Each number is 500 + 50 x the weight over its row's rms, rounded and kept within 0 to 999. Layers, rows and columns count from 0. Numbers have three digits each. The size before them is the row's rms in percent of the matrix's.

# o: layer 7 attention output (transposed), 128x128, rms 0.133, rows 117-127, columns 64-127
# v: layer 7 attention value, 128x128, rms 0.131, rows 118-127, columns 64-127
# up: layer 7 MLP up, 512x128, rms 0.139, rows 0-89, columns 64-127
# down: layer 7 MLP down (transposed), 512x128, rms 0.132, rows 0-88, columns 64-127
o117 099:541492592533540464436444530494515474484405562489454600471538485552445484500508463529408521452406514525604530509559425631540409479417541564563404605560499555406420458553475458574502475485501485
v118 131:461535490552495530516572516553523510406496581534446565570513546497496450520440475477414562530533609350523438526484409460390508451491489515505503494401536505395491469494518488568558476526462479
o118 120:461490472467518468588558515566507525489509489489471608591561571527497463547515497428402605533451459508445565529505413504425464455482442480538492584500500435489530502497478452487529523484458530
v119 091:489552527525567533561491405451495421490443479482589641496537400514388621497438506536526491506499506518537539423541463440493475444524498505399407527501501469503452424507600529483407463470519589
o119 095:577482502455493499402474519470589549536545473443517559535504546512550455473519460531501561513640478479584471442574434508465500472435444502497572487496502549506529561481515503496504522524484523
v120 119:461461444444555517520498450531492510548488517511479517393534492464426590486540529527598472459543462545512585503478480413564493503560501539504449547539503536422564536495618455497431468553608549
o120 116:572506578520605557385407503439585523584525501463568559485431449488536502484534503579506491438576487497586531505576578525507435535432580520495460397578497559499486461533510478492459528508553498
v121 090:529554509498512479514589395488557529443422581528449465540491478382533469520449501485499513474553526581501474470563449520482555545453485491552608501454484516457489516643544497533576524558512505
o121 098:590423547589603446421433520479437509486491560426467504495532458538458456491551467550443509404461540427536491556562495543469383473512600494451418540563536533489418460463519449481470463442543491
v122 103:560516573542510495515493525424482493427508452476534443540486501506583447508516429455428533543399504527499442542508510587425432483448445465433558497455556497572462422446388491532540564429414490
o122 106:455526402495393491582587466549429474447508491541464491519502525517519513540429490450478510550448502471420477475452396439489580487514456464570504563423466500490484497484476532520537474512463488
v123 084:560435574554489414566504547350470472420514420519576449530535533512586488448487441477413512529471529558518461516542584531459460529465423480445589452494528433591513451507433513454536574477426458
o123 091:485547455444437506482539454467435445412524528577489429444564441485514451473463467489493497535498540516513450510459524440509569519471457502485553517421460497547493545535455517488549504491500483
v124 070:493493462560512528521499493433570462522537474536511596504502495531387661489488494480524526485483528477564538467526489373540444488534537544441327521496498468570526456519562577474447439450533477
o124 077:573494541454512524373433467468538515505543506485544498486518497494571430507514507513512521501519523509563504509611466497472444476414524528492583453555518522471522468567527485520519526489489499
v125 103:433556460484487552464483500488489443504490605488420454480489466463510483508583426500488490528487511563486540438455431504523404494499501534410382536491515519576449462413477558518463522399481456
o125 107:476472466547451503545517482578480529536501470548552509485425522446537550503453507482478480489430514531451516479513303425498467482501541472553520541509426539412473444497582492573526472567506464
v126 107:558472541492496458496466474423450463526464427470555429473503448511531522450549489558579488513502411629481584497523605543545501541501476448470573500562480478601521535490489476446448491467472601
o126 103:531513514507496524454476485431506514488468505516516416410465405473474518442484501568568410455588524504526429475512570470548549558490530505465487430501470563540474545505523555511465505528550462
v127 087:508464456478512429430508488588467504616429482441489446478417470446496480462565496547526452456498472532438472551550563563627509591510543463537508411560487573454485500518421542481485553544487428
o127 097:480502476516443522518523518525491476509442493518438422425472538431448602552477570549534395522423502576434486464454538548594559547654479522499495533488543532523468562461479499465545466486458484
up0 029:531527500510558535448430432412586506581480458393477446563431525546528477558432464525518536605394441495449563471531522556423461443418548487505459489555454467547452395486525530434493465557487502
down0 029:392538370495446584513428520421431447526572432520518455505405483484576521463509475523569543542531539578517524483514449529567480617489491515458549528534536540493547516488540484421509454482453467
up1 108:523493503515511521494503456450597594524581483519473475522491502561530410541570458512536540510407544460425508498559494507527419473500543496446522399472431507476472477483443520476470531431498454
down1 105:439484426522487527456531431513414480503489481531501472410526558474430531524486536534572549456519457527598519539500364505531420535575595504396499492529483549410450478606521540551520454497453443
up2 086:474540450563524639526444584481565451501549442477454604482538467477400507627433497547481490497471445477522502424500540534435430501420515539463492547559500480539521515540474557453478486542523470
down2 093:449443467489452466527507521451487480552519511490480462492453489526471600515505509532506459341528468499547463485444577555457427476578439508510566519465433521466494445405521483618488460547447534
up3 057:510558473509529531484426433362462507561521457493476485574488496474513532574465525508470505625459421504529466383580553496482467426487537468607472442467507454474524440581408477398472496505469574
down3 054:482413481482447505474507453451481428567441503435550540500480418560469587450461425516494541498442483538447436369416390516491556536476539493503514506479480519508529522481530555521552433402529468
up4 113:450553471485518596424435465497522586509565474482472508473509522559516454494439482493478463552455535577461509531558546530511488436504453499664418524545535501613457477545422462471483426508440479
down4 112:538499535588540495544511537547664435521479549465473503548473395450513541480487399488421502462512518556469482432457483571500551454556435611486514524503405489480514506486543479476531524423444544
up5 117:532538490583576519355509377460454604525462539528506445517506538573525494502471416464489504518398536554523530501458536469448521493470496544571535437472483415547431506508510533469592513526488547
down5 117:466490496498493507407564448551425467517450579457494529584525476512388476526555415479449539452522474557500515509496435407449509442477456570453601513547567552518452592591500533509543477453551500
up6 113:512524487444462444457487474383456627514432411417464483590504465499548545550505470574499559522474535587553526495517514482567429492403444486482485522504430460627364476487524540467502476493420438
down6 112:462520431437446499470564510457510538576446633397463445538505448434511482536519344577566549444491569549545495552466491548520540518520460411454472599497515551546480554495559460543494494453443533
up7 095:532516497454493549507484531341531564529557534505552531640494472532497516525535510493460518533442463535534463428478538600511445492494453453476549472480577519503523500541519413482522526596490543
down7 094:480456495490441493507532544508519584501446588416487489553484458488574481590546501457500540399469504415382394456402448584466530473568460434550590560431474489579499467463487581624574465565562452
up8 114:538569576528538520500519443422555451488570510490537523515403507484499536590586535526461467505474535525542418490507527452397526469508539440475466499510426403558398521498428529537458540479519454
down8 105:480561594532563475476465513555589583507502502475575497466600429482505432467507470564464500526460505455454548471480351504451502508578489568444648536460536538502516577428490508502404546480506468
up9 018:496537481543536507474486415405496455588582489468509475525395502498440594506459576550466420558544412499487462460503565516448486500383528454578459493554441390499497450539462512430466519507429527
down9 017:458541454511432485490504498474534470455465603434469483496527466424510496605575462467506419585583551461447532528505534517530584504632441514578564521487488601484476511403378498509497503547420579
up10 099:508477476603507511526458480458531508643542505435478553590483520440532589509503514561456511598512448451469476466507443469514495505440458478466541508465478540464513344414494452408499523466465535
down10 108:550485538438569417529492427524555481490533552513539551456556499433444420522563457515466497559563582556481518512489426487528471356506413445510334500521528468557524407557555398582520509542518489
up11 117:608496535614561527463558469458518493478516478487474531488466455571580483563512547414456504601570539462438431534488534495424437468482584495627505394495510510541470523537469525534597467577436473
down11 118:486463496555533508406572510536515450495506512479467465475538473502567419591564528528509553459618444591430485505469527518553483504461473367536568549357510554468517520470472484445453541536490494
up12 111:595513482486518567453493480462622564544490540387511557624509491478529639493471477514444407471579473547537515499539468595467514572494472472588520445541555457487506503513453440482486548597484496
down12 109:585507541496528514472432496572568513479512557502573536576472534501469471579319488575411435496502552500517483612557444454560529508490440532477535602479416515452451580521567492533442525465557436
up13 100:591499376558490555470494520447473427480502518520545471544536550543475494532577491513564451509527530465427590557503519540476473445387496557522515471540461452524443503496519538547481485529530442
down13 105:527562494459501477446488539496443524586446589583493499514531433454552503537486528469495535582589531511518513527532495492490487608444491491514580558460499461502550541457531493423551503526507478
up14 097:563521513500564597499478437516619505484489383571565540560484606463432570526392547503462489543526522542485491471500460503405432409526464483569489496450478493528390429495401421516452542541463475
down14 095:468540450492458507605584434504450477477551455579603545522439594451484483459478526499467511503614478577554426499519406403514500501540357520487479486440542465530556437547503483568541543555508507
up15 112:458489470480513465475475469442522568565467375497607595542410466540545465435408578504496423542449489439503452521527477471445421491450501464567523411536459507596454479554505505516495498512521506
down15 112:452375521452420530598524496464529495473555509472554486426537494536557491557583520508503549566556563543557449527458510506458543438530475557428447463434435563538531468455442485505542541531543524
up16 107:648571528517539477396511407482527483547551516494541520558447502563495460436582543532469403533565465497568462427574489521453534467490479509542519555534437456534507522576482473374514471455497487
down16 106:518612481593494606515485447556549520497489424537519544567557516571519510429561493533488506483400478518503521440539555500477639573517561578489518473545446560390486571513461496503519468547530512
up17 042:513507503524469515374508441442544552589450465440532429535448589538533499517441518502534477609449471483427553496569541484437489461464442493532457437555387465519532408514425461439446560546391507
down17 040:511528508543392484482505495506431509489511531540489537499446574483506538443557540466513435483444468562508443445487567414595499529483530460422559455430575524440459578467527572535571537424477482
up18 106:456505525495515534552525481313577436478542483515554541541448571433517529494434558476547466578487518551475450457539462427474390456458459502464525468529442387582485526496424523482489563562441481
down18 100:533453567517497488499490557545551457395547494477503511489536504427506508453550537478492452541511528565496428547476503497534552501528480528454594512535470519541507640460457510543490500516538464
up19 109:435508531468493457496527561459561559513453497485555526511446604474580608484485518465449460481558469580451491413470466461486507429468460490576493489480512461542414529607441570554552570588471473
down19 106:485498465471548528505482436534546457476496497542455472495551530463584514434510475499485523451487389446523513454501500553450609521509433438495454467466494482454682534478509479577572419484538578
up20 106:471458477455557487549524549464547505606551510489538624604502502518455464448501458488543415490380539498472456514553458472493445486510600495456482480464540512445450408397563485396457545465519439
down20 109:442467452473473542563496449576475566468579435550563443465464515454508436522509509421530512410565536573497417506482349437564374494560498522471417499530488457568526523607495535502516537506514485
up21 099:558501509424517511461452557521541473441501411499551443480552565525494499478441552504531405523520513438511440574431525530561466575491451378547511507570504465644497465563474493501437498438467405
down21 104:458503499517497516385538527427496487408532472541488532489531552583525539493394513421570560516465525522519457571441497506498458492447425399446645445537598476521502541528447492528470415480573498
up22 112:467451545533382579471486465503501474469486527450530493560532556508494498501548548552585499531485531474509456399551469500471538433499477480589493454488561593602496503693569511564564528514538485
down22 113:466478480422509462549560490449438350532436536447517493449545410527477490535508514455536533452516504475508476436440453437625474438550544559517521373477592531477587548443551526522453512482502546
up23 108:480573430421573495410463471390475552503558476467500579602476504498555504540496508439512379462506437467554453532460475543473528548489462403574529450575497492496522511480454536485544520538533530
down23 112:605534398468520495560462461568528467432515506370458472457445476513512432523533466486507475499654487513465504526536516444503596489502458532478590457479512414470521527477553415464476526562503470
up24 101:535522446446595460485557422468535518495513532487538527469412554620572489472494453517418396507480449443500410543415551477513440483400430402482508531539518456553468493479340600493538439501507500
down24 102:500495388473552468541552520458487456390420583559552513487462486562473518436501520474444499519488489491514502522391564475541491484441540467432605411478514413343452474508481453499539431508580501
up25 033:511535514563496514486499487437426537540553510493555559527478501529494526509408509483490507528477484503502477486585558522506443515429522417551467456558409470486590430531508548459551554553422597
down25 030:517583531456566527551484432478460420448449548466477469551496467516489446446444513436451523436550502599521502590469529444478500426432402535500575556434495444535390600523519450531448552537485548
up26 101:460473540524487507484543361502445483485394525435546495525445528396464532567538541512477401531446440547496568560475472562500458504495476490605458471528591490476508436547592517497531420538452535
down26 100:447498488504435409455515453521589547544533502553531553509589412462525516488529470446488583490520542483522486521555522491520501465537571403529476425507474531469586537443523494432567486586583567
up27 092:581558551572520414425479531522533616471467538512516483500516506501579512620518569509544517522578559451510465462487559527485478477558620469533524492532503580485472447473497495506510529603414484
down27 097:508463493506470494560554529529520421488438525562527435413523513484532522552569474545620503453539429447501444531426626434564530487509591388399622518430454467566591516461512445540497553526489437
up28 101:478485541492570535440536488437500519538517489510563565584451538457547619503495535406501482573550525530424504512574471447435454512412509470600571472530520442601544525500436441419445614544473518
down28 106:541507450430491516480494527604565469470463571450512561514591474526505560485490474476413535446587460510505450422507483590480605566505477518464577521409457557479478593517484586535497506523563460
up29 117:535530507543533568470546479504543590543629542484470518532493477567480425513469552483421474509457364502488542461535585441467509456491492370592506450466444517614489473506508507424535494517497520
down29 115:515445452530524524544508481594508516457513496589503500546473542471497556459425487482559518424537458533501530372461555565505469442489515464517412575560465584467609570515398459480609556478478527
up30 113:498562431493482484544554471449482572504489432514478503534463530482376555524439571539595545563417428552513544485536566524555485504523504478611445469496514492415505493596472498493544507600463522
down30 111:480544499464429490496526498563510553494448506566489536500443544508557577499413528484470493461494511441578354484460524515519523554523391589591326523413450488405489508586505477562495556502518421
up31 105:459567515512481557438394483463456522483459485407548495516510544514491564468531462581454587544465458535547480523583470510529441484453524428493486537472426395535450487494541438566392510557429518
down31 105:496516453463596574530509537482403449567484619414453467512467454459429418550475538418443447492491570507501541610473474441514530636513459527536450504498529503456556512600464488477460450458487498
up32 107:455493510481497521535515528417497550523431415435488460489354472557433465520464496490583512631540471550542451495503485582550424471453505501524512549472539547519415511455463467490464534480418551
down32 109:482536452613472464553523538532463500470465520534522508408509453495513534551476571420558530408567504516579500540544490548499435517423433530531516447498434561577456560394440493474497528529573506
up33 032:532555479487582515511475488389472536537480456436498522620522552567488509537493484508436482553442453482460405454555516506476501447432572525566490442535448452461443504559423458464465471559402530
down33 035:531515414517486400487503482529554455480616558442461488489543506477423462510395552497389460442588596445493539441481481495591594433557556531545510560455513577490521537513455479527480436511499554
up34 114:480597503484594562418565506484557570465502528409537563540484569506491487598481534540510502481461467518466449464496449483418405507416490411482511536523503536454465491467496519483524490447503529
down34 113:533504495552522499483559579523485531473472521479550471457461530491556432471574505567495506436491543575511531512492492502508514506455540418550566529494523446404452562458468558521549511398576462
up35 106:408455421547449538547553422486565495513532368465511508453475485434405454467521548498514491605551570513425521514542520487448504523556456487575504406447446522521505470539484498450477475533453499
down35 107:482431495421437425492547541459500523442488528395536530499552519440549490504489533535582597472517558451561550489517473588536463505563550463524578587523500448493465582503472448561412564474443517
up36 123:510526612515404519411516407469595520551456536518517430518437469434611416501605491553483518523454582453523509546552554475454460394433539454463510448448547527598393456627450492528550509507490485
down36 118:496486487446513472566477470550570525519538570545599484522515554404519537627500517467494460451543569558506506481516520457532529605553533554457564622539523471539533585613498564497528578579449539
up37 096:486491568542451533509546454481507516465515524579505585451472480475530477505454453442584577495473497521392496546456543574491475496525537400500526472423485516542450514479547486457438543520511601
down37 099:523553508480556397485502526476438487495422526524471440496543470464493472474600494577525477471586440440468530526508538429439508454544551441549592510479526562529424540512530499527410484519459543
up38 125:481590417536522493452578439473549434509519403469422415549498505504444464574487586495514532513418459506437527471424531455431508591484613455523493524587510504523433443538505508474442510513558529
down38 120:472561498470469496468453531515534497427489420513556433477512371519494455461619498435512472463475462469472574442526456556495549549577567455571535494500432457479595528528418554547476499461497413
up39 124:504508517434482390396435543517433470607496567515508481492552589491451520449440447529428377485460464455474542505463463515361537573510488511550503402507489525547520449517465459469525494502488577
down39 123:554502556491572491550526608555485424483450463512495456452442491567505438361506484506482539469435526542456517478612519427437524452483432550597513551435524539636470501533498581543477483533464474
up40 115:543490551468471615537481521499523619532571410493540529520378499550476506541401496484540496581461455428512505495463471524403461437481522468555498437523491505521497504455478375372476516571505534
down40 110:463444572503465446558496457530433442485452509463522485464580438414561528462515459523505546489543584567455479460473551463532374468426497393543477530525499474462438489499462430551471479541473469
up41 121:469505372545469610520517535432542600544553522514466453497426538585470420454460409460531470543415464455483452380512500493517445404474433465587514474476548373565492495529389499484471483605503577
down41 117:497492565494533492421587526554561483552461534507476542496453416531500430461454490426577460445509490469399500472453572548484427419556442394513530573398606436419495550467419476550510533547482495
up42 102:505480598461518534435493496397524490559568457413517551627562502534425483425527531662572567558553390443556476520605540545452484493427433484477520489593577506471451427525535488495442478533541501
down42 107:432545493403508457595484575460583487468449558517417519516541391469516537500497486442422503555521560469456522499468518420437519573565351512460469515507536520507560580475478548542515490477472511
up43 115:478545469493572503549477560421498478534561472458451560520412506526390564571424548486591525517418452526443541383472512424471492457517557458583487544508447539519404454513479441494544528508486561
down43 113:546480531552517576454519595562465514501466509512428578542596387447540486558386549427500601444563572454508475594510491539533439594537564567514520489506589554416493425431518569484517484506517483
up44 118:556540382575403541496450556496629494482507447559575458561479507563593472576562490486516534526495459501525586387500568581519463561432441443478499523540532535578487508497414475467497511571445450
down44 115:591531510452515446487453478582474426470502475533524442516525460531494382520523510542439532476568444495423524444455573518472555527441424481518599530383535615471452552520457458528536529488559481
up45 109:616516459510468605393512467434516447515455488498498544488400535532493502545464536570452524513516512514445459470531459444500448531510504483448475444468376393567409458493505543538556527506522521
down45 105:535510535481499443545613578494520455440630535520540549479554529544574392492538561416498460457563503472447494439418457457451498485533458573529475552437363571437551508511556507552529456528448548
up46 107:575551542583511588477443444480542536492495438515487551518488447532484544480559497466458451494495491453522571546544499541478459417394605540505542493556532529451449496551475493468414492547522493
down46 101:515529513556468555454519440530487509506517530575511635463500511476453577467501432548444472444458465419624509497547482505567475563599555490402381498561420461474461531479516527557446384385530445
up47 108:548455460500499465524525383458471453508584514525524570555570460447524461487452460502467540557540432447485515515509539502570526419525428468598461479563488461551535501607507522468557470508518511
down47 114:546441517433499614483457444497461453441503465474551540521498467450545519457526475434512470424554629513518532548442452531609456514526473393531523492496436503521538497443501561410594489472496520
up48 109:441484459534530457565476512515505533529545487506506506579514576598332513427517486562532494577416497465443488399521527529481485531380516482543488383445569494482504501544536548506498528432447533
down48 111:453464509483462459598473554376528470485465453562437502632552419479476577440543527523461470555543543438516429472534529499523490540479495480509519430412571590541573579522517490481637486500497474
up49 100:471457500572532466490424405514417426513520356488517605612464478461501420568517484517545466512401500520545484513555589502468458456515463430469440513524538427600434478490474514513496452488499547
down49 103:529402544576609496455477496487469400571474535450462446500598424422539520459553445459600474522447535451544500532459597512574529508557531549523492515467521443510478527533466560457515441505478539
up50 127:467499560570503478533499406499605493491615504494535585540497464504521486539374501481515484533457446538453506496487546536461429558485510370635489542474438418552461484465552498430460484540505499
down50 115:438473505571434424515420496548446506454517496501528432556450455517471445449452449428453490444549508513461446592430509479438428593567472471571593524461464454480487586557520499432479453535521551
up51 108:627472494519428526445497462502477576470520530459479540464511519567543514589430489464527519511476495568578496535470584574409465497478544366462491398521502499557487536497540532359515407527482535
down51 108:509533449462417483528485529493432510468382480415529479446536440504439421575616522478486455482582570450521405552375540518434473475476488334472569429459526487521490607484431444468503495507449475
up52 118:569562523603533573487476511438398494486587499475500483512478488620508467558450527495525465528415547578513548499511571445518504424491587423516470499590445396528517493482483550402500490551399540
down52 113:549563566495473446448427445575545449496462440492558604531437549461480538579487517563509477419471497541519504470580494435511495451477484482484496449545511447552427529510483465473369485504500548
up53 099:477545498482489565465538431484495486585529499505556414490538520580569389468450562522524488472488519505487557528547573530560520468472597546520447464543356414466403422499509401480420559471519474
down53 102:404456524495511573496526461540544492484482431593598394488504503514491529487456553606569442482543462541519523446490461524504539488400503450564441463451416535565501525521339588538460641526515438
up54 019:455556546495477487504502499375521505568548469436475543476469520461452572547422488529568471610467437551520562476562540478454501515475536440488479498560435504543467390538441486479512536503451480
down54 015:469487489504488462557483503504431505466459420470417408510499537572566453408486485460505469458475506522515461536402539542404527492527517562495453419498566473579568516370552446512469438441528466
up55 034:565415485553484561488508537443469456517473479473472514479443611515507537554416478473510413571439412606456582409480520487493481416451576444548495488569441470525454459520491507436469505501397490
down55 040:422445545538483397542689490505487471495545471468462448451484527435505481502470388508479493517464541441537507550533432505564548573507424436427451453478558425453556452431502517426531530446558493
up56 125:428454476435477523460444572442600455506443538546515510536487530547510558495408593488504535531412457563475473495497451456475490535471448525525514468517508560510537504480494446529454509497420420
down56 122:478529535450491496464458473519532431535517515566473480497539524509433516494406534515441472395395559505461439571577483546534414449506407447550492562510435520433479530388503600563486436552531526
up57 104:519538492413476525529534511435464429474521449521554619532471445526571525599400485664544400560490518525437594562503596575509481449492563429542522501525562441526500505435554442455471491550527462
down57 104:495534518477470527531587470460566463423505528508471551496524421463517531465518473620467511468543582599538464544415608517514465466521459473558448466483554460464597513395507487469539471566511403
up58 100:458480541451563485474462505513519525514541510449514438570395535515516458559476482484467548507522457507500518466500473506451421485489550359445531386603451501528535506508548522476563463513488495
down58 097:446514415484409601511563524491505547532554452545452455494470504523550536494490481439536475516526528525531486588438467488457520532425433489578616519431537483441459523552446401500460529452488511
up59 106:576553512541460477412479503443477565553508486541473513457653512446582474431560493490506545626448462434522576573583522519504546434396466490552480539416438425453585467515477568534415501468392485
down59 113:562515516475532491516500566527520614452501482547448463471503452454521528435476578445497560451524589540495513464505490460467531564477385464504530582480491572425514512499536513495539535537453500
up60 032:501540512605529476443530370460515530501534424553554497520405531550478528513489575517505446606437429514490532469535485565499488475387525492553478458542524436533469467495475442438485527527398483
down60 030:485528525564467467534459496454480510488494503512465531448498521431455539546454583504493514429548539554469498481489430554466592405464427564454575447523457601457529400504512448470506573495520515
up61 106:512458474531563504535449417482452589477438431447462493592460539448421460501533554494562524575433443393481583595562511426519425530448484467508474509471442416491495545531556508497504467495493497
down61 104:413428511410452418495422475514492595533553469563427395515464454462496539546608551490481531458474510516514496517483557443494524484432603474513542479506508558474459542486451449553493532520524468
up62 109:549534382535469454560497472491514566564488534444469405518436508454506525558476433508536449543414483499487522542471575512435556418450681489552503493452493504598487451477534412507396433474485477
down62 109:526589491473452432535597473416520527468457598455448455487476592464470444491465483444475537463607529538473535439465513538430501451420492536585495537440549502571459512456488536627515492530496508
up63 108:422472542452427503441518422473479433540506475499506480535550537353431599586492555501442446520498521625511484473500557559455443429447497443543478471537596492552446533476434425435454532526408447
down63 108:493430486490502535473567504491503556514518446534396391501468476549375508494457545484538494491488473444536487493570531535572507479468583493612427442425485519505564491502472435531591518494575433
up64 118:472521496463539583474551488491472572563483552477494557515361524488496469513474550506559497535529470430445470516488563556556463426542614450554464614428454459620489483438491475496529458500547535
down64 119:522482537524494436501590481580501518560525494537397523511449487518455576479430528483557535595532466486440453540531432480526587470516528424473495548454461580576569443505528576564583472562466480
up65 097:538514506506468575501537530451587635531571478557460540613438508525519476539471458463545489571490422511489598453557461500494495499453522531530542408544468509578466549560414541422465541597470542
down65 099:559512537525463530542493598497472466455548483455447424547431524449534447510427508535504516451477550499481474558505516536545512613544478426411649482514604495428545639589473533511480466480535555
up66 024:588477587543510572481420462459518476498465506415557515558455556584533525476499558480493443593448400545508510483559547456436454442503466490532456505538478459499481461533425441462475486521456484
down66 023:417570480494417464496537397516560447455436551531491455525606483561519510540466444508508432438421494466557542551565456457501530514510436594516551431426596545350551553515508547536525541557498431
up67 095:597486579509520532453437546500644541507451580517601555548489479482589585553482446518425503491409569497452513391486441581485445481466573491489429468450487483503442507407485489492441581517511486
down67 100:460400452518473533529490509528446488469570490471555479541470479545482473525528531413471477532620470524501394552533367471555516548430414527473401515459540521531603496545478573564445484412451496
up68 110:550471468464492561486395559507487580546503468522593514478483443420590504577520503424533419499460466507384403502587475543540518512449492537533555487592484500446377517595417481395498465651477518
down68 110:554428528421478592479529465551508485407556485504561562479416553492609420492450474471582531437505521411451469431426595542582567483515453501505593489573590597548481570502584596526449477491494517
up69 101:470490485514540598519451535433446497481527488393484473527497518519370433531582528489478545582505471478481615499563475454534531523520553485530521477482513354487488465535505432431475550464495508
down69 103:524424508451546559532467593478481458492397552472523491455558562445475521484578472450411428470510559558447420462532531516469514516568497493444488456502454421552544617537513591523517449497525628
up70 122:434449485506557492451462521414501479469476464500560491490477601496451509478522574502600487527442388492511452540480556503564384526425473489492503401489503427502474489454538526525579470476467575
down70 116:513422492497518444441414514517497473569546514563571401503509560462454487511465498461467470431508443505460517612554487458525445449479545504542547481460516502530494549492465528596481589422524549
up71 108:489476546473485489507493529464540454503535547338482483524438592535507452490545493517478442635494503440497434507507552477439440527514521521454518550514456425555382432639546517416475483514474419
down71 107:496495563530581527539457484560544466530532527469494578432461542544557515468463477489565461541485492544452538485534537443562500475490529588479422561510550476348447533507498505453488474484462544
up72 129:488559450479507507508483474488443490577553525535576519574565490510506433471534552482608497531539391502500481453630509552524482535451545418466520459574445420594491494473474531555464450491460427
down72 127:455448493570508458554519566528389594417490529511497525452437537519549562431478550612499505436468451455518479505564571471465488528422477445469399532520426549434491503515523535374490481514536478
up73 019:521556504461580501513434408496555530571531513501622462557411549511528437470537465580574497603473448529500586504534548509380500465434524459494436458485458497557502449517394506498460559556453456
down73 017:520447431472510543593573513570470501510451465492445480516459398451465438444525475518438491469517535413464409503407450468540515480483564527511453439533512523504459459481522517480488456531468418
up74 114:475492437576600474504449485501574468609597564495514406508581576465505529488517497506597447536448510461438524416413575470493546464505478431585471474566463400612528462509448448537465553426512488
down74 113:459531500558535473469476588632423506516515426503461575505483486456516556433555467504443491496534504411535487446522519522482541586383548578548426536580447435495473462486426437580534493489565508
up75 123:559507459492510498391522530498481530542454389442433488522389562534585441573452475486569499508540498432553435508530555530500514432483489486470484463477430421488501499455500467475499536609439534
down75 116:488435518572473419442488472515567551421481569513402504441418500528497518534509470474497490535537535413568503567513521433517616431541441567492514537462551547473508555599527505485481570510513464
up76 110:488533450493578497488389452489459455553448461499417422546529443533493388569547449545438553527396507514454592408517525474480474486473519394528482473589489427500598440484470471495406458588533516
down76 113:429488475536480526532515527591503408559506472551490441432572503532534483508498458513436489520413500527494509514500576489491516544609514516418476503449532521432515498401430503424562408440599480
up77 030:499571460495530548514511482369515517598519512472513452497501572559532456510532466517465451655538473533535504491591542529506516461500513421500466379504450419602466471514421509521523552534480529
down77 031:420474526573458517476487476537468373498440538584549494524569520492553545513538461577519524416506482527471573475518469402457371484482571497434561403501561470410533540543544449544529486457553462
up78 113:579489553505518532500539481474535437521583470511572458507578458444557538554423653418490525506432499527400420501508465601453504513490505463549503536443537409490477488540434488495513466638545474
down78 109:448533593562498590564474457519598491486553474504511482623568494491538449445463547489516545505425496446536514545476566456553579502470459523529535486516516568473483447434567558509457520471511500
up79 122:474495495499606450402508503374427461504513548466496481512482597567586488429570515459479575536412441530466494502488473475472444517452505481514472539506448540545534459535476488514500576503463526
down79 118:464530466443511480480493480616390402461520483508534555513434509536444502522537516522473467372473488491519492471469436451495401558430419556472405480463542502525565491520507486507489447431491423
up80 099:575454559565424575489464461433505397575514555474578550519462453451466409469546463561615496545542397554521473565459470505506468536378532490479432552522474492495553422526538368462411548438526484
down80 103:490550561544420529481483509539568491517395505535441533456515506445397576489418529457378477454449455521541483464551495520485561460522413461471460505467574492575495517468481543493528461434507526
up81 102:479549531503513578507391431452483451566454511419451463557525494482474550560558603462411588507476453437437566438541453509453538388429463465539509553496472340491535460521580517473504508556409535
down81 110:545499547564465486527456555489496515520487440527551506483528386484491631538495435452406488447559545548541502508523473406516397542532430464395506461461540477442527495525570490490533417503517527
up82 118:587497435529521473478510560476464519539529498496388446478427466563488475592464505554520494572537454516371532502454556501525419510569574376505474500511401496568496522497383505442503502535439477
down82 118:518468445523488406502485541456521462555546488526562517507499474433587500567515418498521494461552500480531579393410438464560434452496401484549452569496520496461522496501502469565458531489565585
up83 024:446487461570523515467451502428503487572512360461523559654521537500525462544539526520524464548508448583527476472574529457436441473413532533599503463493458482511410392559436466498505523513404505
down83 023:493546438533439552568526484557494481388498502440489403478504447425549441551508544490432583502459571500446476409446577569535533571497422416503588520456454539579462572553449469498491497437465552
up84 113:559531416583533534462485483505445536419464446443458562602372528478476472401427472568524500515463412455488506502521615548451504507478445484589426477521520527494505498536502423456507405515463563
down84 112:578565577497508502507429528529538536480513487533573473533563454472523513466384415620439599446493465456544473405492466498517491430478522536505449429512413528527531522595479398593508401559521480
up85 116:517546424546577561480484534497481561470499387532533548524477533494505491479574454393591478545421461467505555481530495442475467527423471384562477563471476470539506518454582514455455505477473462
down85 116:545562473439548494422458503538520533422467435502542478477454490436466466500571476464482506499429425475618483484559538578527533528540436413591549484556468463561447427432580508590519499519643535
up86 099:578500432433563475493546487515503457529523538430577497544444470387381527542459469591428454495569458448520556488589482438475487459519513542546472464491469533423501418497557386447551514459471534
down86 104:440561502488499523457423422669422529584516552533464508415516509472473463496435497525490465454482494523482417510430440591544440577516585544451460486485555467604427409541431507588515526492465434
up87 028:523577481545524496527511429429524584556466472414464472541418554493494503525439539552510453597458410471420465498559528498477498432392525466542454484580469448551438422497428536414526494485481469
down87 028:524556595438437510573527498535466580494497510533536537572505476608451463429545568476512552403484454418533415432531540548473487528487574542474487455496531466446478590537498431524411375551548510
up88 025:529512497518503547519544463445468470553493544507447468615442567549477481523473567473549516563462458469477509423569535475454481446488488463610389553527461405557448454526450480430487459498438499
down88 026:450511440488488452547519470480485538513486489500439484470520541489542485541461628449425439497472555515536483461556507426387466557506480516507484574479514588607420463568547524501548548449443529
up89 114:504518511497542424536489469418421466554548403538505503514568533599489499564418583520436512473559535578556532560542471484432514445494470493501482492515574511489503484460333441522475519557536478